config.toml
num_hidden_layers = 8
hidden_size = 224
num_attention_heads = 10
num_key_value_heads = 1
head_dim = 32
intermediate_size = 448
vocab_size = 2048
hidden_act = "gelu"
norm = "layernorm"
norm_place = "pre"
norm_eps = 1e-05
positions = "alibi"
qk_norm = false
attn_scale = 0.177
bias = "qkv"
tie_word_embeddings = true
parallel_block = false
init = "normal"
init_std_qkv = 0.0265
init_std_o = 0.00662
init_std_up = 0.0265
init_std_down = 0.00662
optimizer = "ademamix"
learning_rate = 0.000508
beta1 = 0.9
weight_decay = 0.51
lr_head = 0.0059
max_grad_norm = 0.5
warmup_steps = 576
schedule = "wsd"
decay_fraction = 0.581
decay_shape = "linear"
final_lr_fraction = 0.0
batch_tokens = 32768
max_seq_len = 1024
doc_mask = true
train_tokens = 134700000
max_steps = 4111
dataset = "wikipedia_en"
Each number is 200 + 30 x the weight over its row's rms, rounded and kept within 0 to 999. Layers, rows and columns count from 0. The size before them is the row's rms in percent of the matrix's.

# layer 4 attention output (transposed), 320x224, rms 0.04, rows 29-31,61-63,93-95,125-127,156-159,188-191,220-223,252-255,284-287,316-319, columns 96-127
105,146,141,221,160,194,285,234,162,196,235,243,174,133,257,187,227,245,237,173,209,167,150,206,231,194,181,159,198,205,202,186,164
098,219,195,182,194,227,159,242,222,162,213,225,230,190,198,185,238,181,168,182,216,186,182,205,241,199,210,192,178,187,158,153,204
099,233,239,206,172,200,198,232,199,199,160,214,214,253,234,179,185,205,197,159,188,218,198,209,225,173,248,205,184,178,204,222,170
106,192,126,166,188,227,215,210,225,217,167,214,180,165,226,201,112,207,225,157,183,172,210,217,196,158,182,219,190,226,272,208,191
100,188,208,170,154,250,158,187,175,234,149,215,226,153,197,218,244,190,173,222,145,167,191,237,226,208,171,220,169,212,158,176,281
101,184,219,178,250,187,179,173,232,175,234,160,214,181,203,223,221,198,200,200,231,229,179,209,198,226,148,187,171,175,242,153,211
114,185,184,194,178,170,202,196,118,134,205,229,170,200,153,191,171,201,207,181,240,249,138,197,130,181,185,190,202,212,192,193,192
092,215,149,188,258,184,200,181,210,249,195,145,202,222,223,158,228,247,192,232,169,200,218,208,191,221,248,178,222,212,230,169,219
116,201,202,193,164,181,216,194,221,157,242,164,177,178,201,209,194,219,203,248,181,216,231,241,239,198,138,250,209,193,198,172,259
097,220,210,131,207,165,219,183,235,188,152,169,181,176,203,162,175,245,215,119,180,180,206,149,180,218,191,195,142,265,266,240,181
101,173,211,229,97,258,169,184,227,184,225,211,249,233,204,206,244,163,178,217,206,214,212,187,201,211,188,306,156,206,233,211,164
093,218,230,181,262,187,225,199,151,215,162,202,258,252,170,220,216,198,182,159,132,210,183,178,220,237,193,204,235,189,201,143,124
082,214,191,216,158,207,229,192,182,209,191,255,211,165,231,186,224,207,174,221,160,200,218,181,199,196,162,185,181,197,198,242,231
104,207,218,189,217,218,211,223,177,193,214,194,159,154,175,146,234,176,187,219,198,210,170,149,234,236,182,173,199,177,224,212,228
112,216,192,265,230,195,178,236,228,193,213,189,166,175,178,234,206,224,205,227,212,203,262,164,120,210,177,174,176,180,245,222,227
086,216,180,226,212,207,246,167,190,156,237,161,175,229,242,214,180,165,223,155,251,202,171,242,242,232,226,241,227,191,147,201,159
106,173,228,212,130,228,244,240,238,209,252,191,194,194,228,197,188,208,239,184,194,182,206,130,173,144,212,207,182,131,185,204,197
093,170,240,163,223,232,245,186,218,206,153,186,177,212,227,154,274,167,184,193,241,186,210,186,160,225,162,270,192,247,187,196,208
095,242,155,204,208,169,239,214,143,220,185,165,245,166,209,183,165,220,283,162,242,230,196,157,145,132,197,238,171,184,221,233,181
090,209,203,206,228,192,224,195,174,162,196,166,143,183,214,202,164,172,177,236,195,166,187,201,220,159,159,167,195,217,220,197,264
082,174,260,192,202,172,240,195,205,188,182,253,164,213,196,178,179,184,248,258,224,248,202,151,175,177,194,196,177,187,141,147,220
097,196,182,190,176,220,222,217,187,247,192,252,188,199,255,214,196,268,213,206,182,246,228,154,200,158,183,202,163,141,215,218,254
089,275,221,237,247,158,174,177,231,245,190,271,190,239,199,144,206,205,226,199,175,139,160,195,217,209,267,155,183,198,253,192,209
089,199,236,217,187,205,217,178,230,218,181,203,206,242,186,206,183,235,235,140,240,184,138,223,174,195,235,187,200,214,183,192,155
097,208,247,228,172,185,261,201,174,207,173,170,211,139,181,240,254,238,187,197,220,198,146,187,211,260,259,211,215,212,161,189,215
095,133,194,202,228,143,148,220,178,214,178,222,192,184,236,203,240,263,200,212,154,156,211,225,239,219,154,208,173,234,207,192,207
098,258,223,220,163,223,250,246,241,206,181,197,170,222,224,205,174,185,218,199,214,198,204,175,219,244,241,149,237,198,193,189,194
097,222,164,206,184,188,181,226,187,160,224,188,175,215,239,137,198,186,228,208,127,188,213,188,229,145,178,176,205,161,193,187,222
102,182,239,195,148,214,265,199,218,203,225,241,205,213,180,207,212,224,198,215,185,220,197,158,169,213,177,207,198,191,184,178,112
100,195,201,242,195,196,200,220,222,146,190,205,184,135,195,193,231,193,224,254,183,203,285,174,201,227,149,228,212,170,190,163,178
101,219,189,226,203,216,236,212,203,219,203,215,167,194,171,215,258,228,170,169,214,208,197,175,176,277,170,141,189,204,185,159,179
098,258,167,207,192,156,230,170,226,222,267,251,164,235,202,203,191,192,207,195,209,211,204,187,106,250,273,203,195,209,197,236,149
109,213,247,204,172,184,198,230,184,213,223,216,214,184,217,183,221,224,169,238,135,189,243,201,187,246,177,154,274,186,196,224,121
130,191,178,239,236,217,205,245,192,170,194,221,235,191,164,179,175,245,178,256,181,202,236,214,220,204,182,212,203,170,234,221,250
120,200,139,215,152,216,215,236,190,181,200,245,137,202,219,213,246,197,227,156,206,239,129,157,198,181,215,165,142,202,171,182,212
120,232,208,195,165,181,201,184,224,174,246,170,171,199,202,180,242,235,214,184,236,160,212,182,98,244,240,244,185,185,169,242,149
# layer 4 attention value, 32x224, rms 0.0348, rows 29-31, columns 96-127
105,242,278,216,203,200,212,179,219,172,233,201,209,189,207,177,143,219,178,235,172,181,259,221,199,168,249,238,179,170,221,235,231
101,163,201,184,170,210,242,176,145,212,222,195,171,235,176,227,199,177,226,213,113,213,162,199,213,196,177,196,229,176,187,221,201
097,209,200,168,108,194,179,225,197,251,212,172,204,152,201,215,200,208,184,188,173,167,201,192,106,238,244,221,195,223,252,241,222
# layer 4 MLP up, 448x224, rms 0.0537, rows 0-30, columns 96-127
101,266,184,199,185,174,221,234,205,160,189,199,175,187,204,199,209,193,203,215,194,214,180,168,216,251,199,182,200,226,190,187,226
117,180,206,202,231,223,214,207,172,196,203,196,188,189,118,188,177,245,210,221,176,214,144,187,165,174,223,200,209,241,210,132,217
105,151,243,198,216,204,241,167,228,177,208,180,190,166,238,147,222,194,209,201,194,186,205,197,228,205,224,180,197,248,186,144,187
104,210,238,186,180,188,223,196,246,137,242,197,218,126,162,195,171,153,216,202,200,204,165,195,175,220,235,223,226,209,189,241,215
095,228,238,200,200,219,228,243,176,185,216,185,190,149,148,180,200,202,189,228,271,212,172,235,234,237,131,168,136,204,194,221,129
104,233,188,275,204,216,180,148,200,142,191,193,194,206,154,148,230,230,181,212,195,207,176,247,244,206,201,166,220,181,219,220,146
096,202,183,211,199,188,193,184,246,187,204,216,178,192,188,179,246,190,165,212,217,214,181,200,230,197,177,156,246,195,159,156,191
106,185,175,226,218,222,169,180,170,214,259,224,235,190,216,175,234,199,199,185,201,198,168,179,257,223,192,243,171,250,204,194,240
100,226,208,226,234,217,244,194,203,159,196,179,193,200,184,189,210,168,198,189,227,175,168,201,199,202,220,209,186,146,176,180,236
102,215,245,193,221,202,235,216,161,207,193,200,191,158,238,193,155,179,176,229,186,128,194,220,192,240,255,235,202,220,216,171,187
099,219,240,209,201,229,164,183,229,199,166,240,204,187,232,155,215,209,216,184,160,155,198,219,196,205,195,180,185,166,212,205,207
098,243,258,182,220,152,235,261,195,156,192,189,176,160,172,187,180,217,186,183,181,206,251,191,169,184,205,187,203,204,206,186,185
092,164,154,228,286,189,197,229,191,200,189,192,155,164,263,162,183,199,237,179,213,169,212,193,167,192,234,181,184,197,176,253,211
105,218,226,187,201,268,228,214,254,168,248,194,186,208,172,220,196,183,168,215,187,206,180,210,217,221,229,235,180,232,225,187,159
097,201,227,261,200,218,231,175,210,234,183,282,242,176,174,124,177,189,201,189,201,243,165,201,234,171,182,247,205,233,153,115,171
099,191,240,182,201,157,198,234,151,194,210,206,216,188,170,184,203,182,232,189,201,237,206,172,205,271,186,221,173,163,215,189,215
097,164,217,250,225,215,202,167,234,239,191,267,182,213,157,192,161,181,244,185,184,223,197,218,171,194,203,189,200,220,207,210,194
101,200,168,200,209,226,158,201,177,211,202,201,197,210,235,236,243,264,221,222,195,188,224,188,192,175,167,255,107,257,155,204,148
097,223,166,215,216,218,172,209,150,207,208,218,147,140,166,168,245,249,192,202,220,204,184,213,216,181,204,197,163,211,191,207,231
099,198,211,217,201,221,175,177,177,214,184,278,208,216,226,196,229,231,136,193,224,221,161,250,203,206,251,168,168,212,245,249,206
097,211,195,193,235,273,220,150,192,239,285,193,229,178,196,209,189,202,214,212,230,153,149,208,197,232,203,178,138,161,227,214,166
104,260,229,229,154,209,176,226,210,188,205,190,208,211,212,224,164,229,215,192,243,180,173,182,195,191,149,199,196,228,208,162,193
094,241,184,190,227,294,263,174,160,225,206,234,166,204,210,171,212,196,189,179,189,221,217,187,213,238,216,268,213,261,174,224,192
099,189,229,180,244,210,221,189,188,158,197,272,169,183,137,199,168,208,231,203,197,234,242,147,200,166,224,163,142,179,261,170,129
113,185,263,183,217,169,196,195,199,201,227,182,204,171,156,221,159,168,215,177,225,197,211,229,187,210,249,221,194,209,181,149,170
103,232,237,216,240,203,170,229,237,182,215,228,254,213,219,219,170,200,137,171,182,267,193,177,164,214,256,260,235,233,227,151,157
102,213,196,234,157,238,212,170,183,203,185,243,220,184,227,150,160,245,199,211,227,188,198,240,173,214,206,200,186,202,256,220,183
098,192,173,193,162,177,156,202,197,233,227,294,189,209,213,225,207,245,175,242,178,210,148,171,173,229,204,186,183,220,210,192,217
109,241,284,227,205,231,201,171,245,225,211,209,194,132,188,228,217,173,213,228,226,243,204,177,192,228,188,203,158,222,210,209,182
103,228,204,187,255,209,207,201,183,182,212,208,187,198,163,243,260,211,180,263,196,220,193,204,210,230,221,240,194,218,195,189,189
104,208,267,214,237,196,176,149,193,205,217,233,226,213,168,160,223,192,246,216,119,239,211,241,220,230,201,230,215,206,243,182,256
# layer 4 MLP down (transposed), 448x224, rms 0.0461, rows 0-29, columns 96-127
100,248,145,204,199,236,204,210,183,175,181,182,164,164,200,210,147,148,211,190,212,188,251,159,234,192,187,244,235,233,228,184,150
102,227,186,175,237,195,202,173,184,209,200,158,182,152,208,172,201,179,233,213,203,216,162,163,193,164,203,244,252,181,193,148,242
105,224,197,169,201,212,159,152,159,237,178,189,195,259,184,242,234,198,205,232,219,208,193,257,212,138,172,146,197,174,194,199,222
105,213,186,203,184,202,207,208,235,153,200,204,194,191,180,243,162,211,204,223,149,202,181,228,181,146,188,226,162,194,192,225,208
088,167,175,188,193,212,205,241,250,229,173,167,225,254,222,216,201,196,189,215,218,166,181,188,177,215,222,189,230,193,167,185,218
104,140,209,204,179,192,166,223,203,184,242,200,178,193,196,165,175,203,207,199,176,191,245,211,240,175,139,239,214,164,212,172,175
096,218,222,230,240,209,212,188,159,193,221,190,168,202,225,217,198,220,198,188,198,153,222,186,191,189,179,202,176,164,187,242,278
111,225,194,223,233,168,238,237,218,168,242,289,170,181,192,213,150,168,171,148,228,223,225,190,203,212,161,212,193,149,216,217,174
104,195,207,169,214,215,254,203,218,209,248,195,205,243,218,160,233,232,178,219,195,195,187,176,192,236,219,204,148,175,182,174,209
101,177,200,202,207,188,207,189,229,242,213,173,201,236,240,153,250,168,204,240,186,212,264,159,248,164,209,166,235,141,223,193,196
100,186,231,186,191,216,187,207,158,202,152,195,159,169,178,260,230,162,183,158,254,191,201,221,196,115,212,202,157,214,185,187,209
105,161,204,191,206,202,214,198,185,224,205,207,196,238,208,213,159,162,202,236,156,233,248,211,165,259,227,228,277,190,261,258,160
095,199,156,186,142,213,220,205,222,172,201,227,211,235,162,190,254,165,191,180,222,226,135,215,210,192,167,225,168,233,166,164,250
096,277,249,236,209,187,228,177,204,189,155,166,184,197,155,224,159,206,165,151,205,252,221,232,189,177,224,216,226,183,221,239,206
095,174,173,202,187,211,180,214,236,195,181,151,202,276,193,165,163,211,178,154,199,253,246,152,223,273,219,175,228,238,205,212,231
096,266,264,226,253,171,227,150,174,161,168,187,284,240,193,221,213,219,175,228,187,173,139,244,163,250,177,180,253,209,161,212,190
105,207,242,163,157,210,183,213,181,193,167,220,184,215,215,154,230,199,189,245,196,163,182,167,241,166,193,223,240,143,161,188,198
099,198,180,222,179,150,259,207,233,200,226,222,167,192,202,189,266,202,189,230,169,184,227,174,206,230,195,179,248,204,215,156,181
097,174,186,268,213,215,166,156,216,227,168,241,177,176,227,166,153,178,198,211,182,171,226,198,210,240,204,189,217,188,214,160,188
105,203,190,224,237,193,202,210,198,133,196,153,184,147,221,160,206,199,204,150,175,187,194,179,212,166,259,181,213,138,168,173,233
096,158,233,143,217,215,241,267,182,194,208,212,170,210,194,221,215,183,133,202,191,191,158,251,155,179,171,233,214,169,200,186,189
107,209,215,210,211,144,213,206,215,174,205,222,202,204,183,226,220,227,247,230,188,176,208,183,208,131,213,249,195,218,177,153,182
103,177,171,253,246,171,127,133,195,172,215,218,186,177,175,177,147,195,243,225,211,192,186,179,205,164,239,159,219,192,215,208,236
089,205,203,167,221,154,217,128,164,186,241,213,200,202,196,231,170,145,161,193,176,201,247,211,171,215,162,197,162,280,233,210,179
120,216,240,186,202,189,192,196,231,212,192,227,182,155,205,226,211,212,156,213,255,195,239,180,208,171,233,192,192,256,189,216,199
100,224,218,183,164,216,204,198,222,225,168,174,218,200,215,216,221,173,158,167,255,166,212,208,241,222,252,199,201,245,268,287,202
106,197,223,183,173,210,196,208,189,229,219,168,206,171,181,201,196,127,238,192,257,226,147,198,233,209,168,185,181,196,158,228,236
095,193,205,231,188,210,199,203,187,200,212,203,162,216,161,203,212,254,161,257,209,199,202,234,179,208,160,235,192,211,212,210,174
108,184,195,148,144,266,197,224,215,196,163,185,225,163,165,191,249,155,289,214,211,197,205,196,249,210,181,217,212,192,159,146,186
102,187,175,185,161,135,183,260,175,198,209,206,188,172,246,196,195,157,206,193,131,206,185,248,206,179,172,199,265,229,224,141,231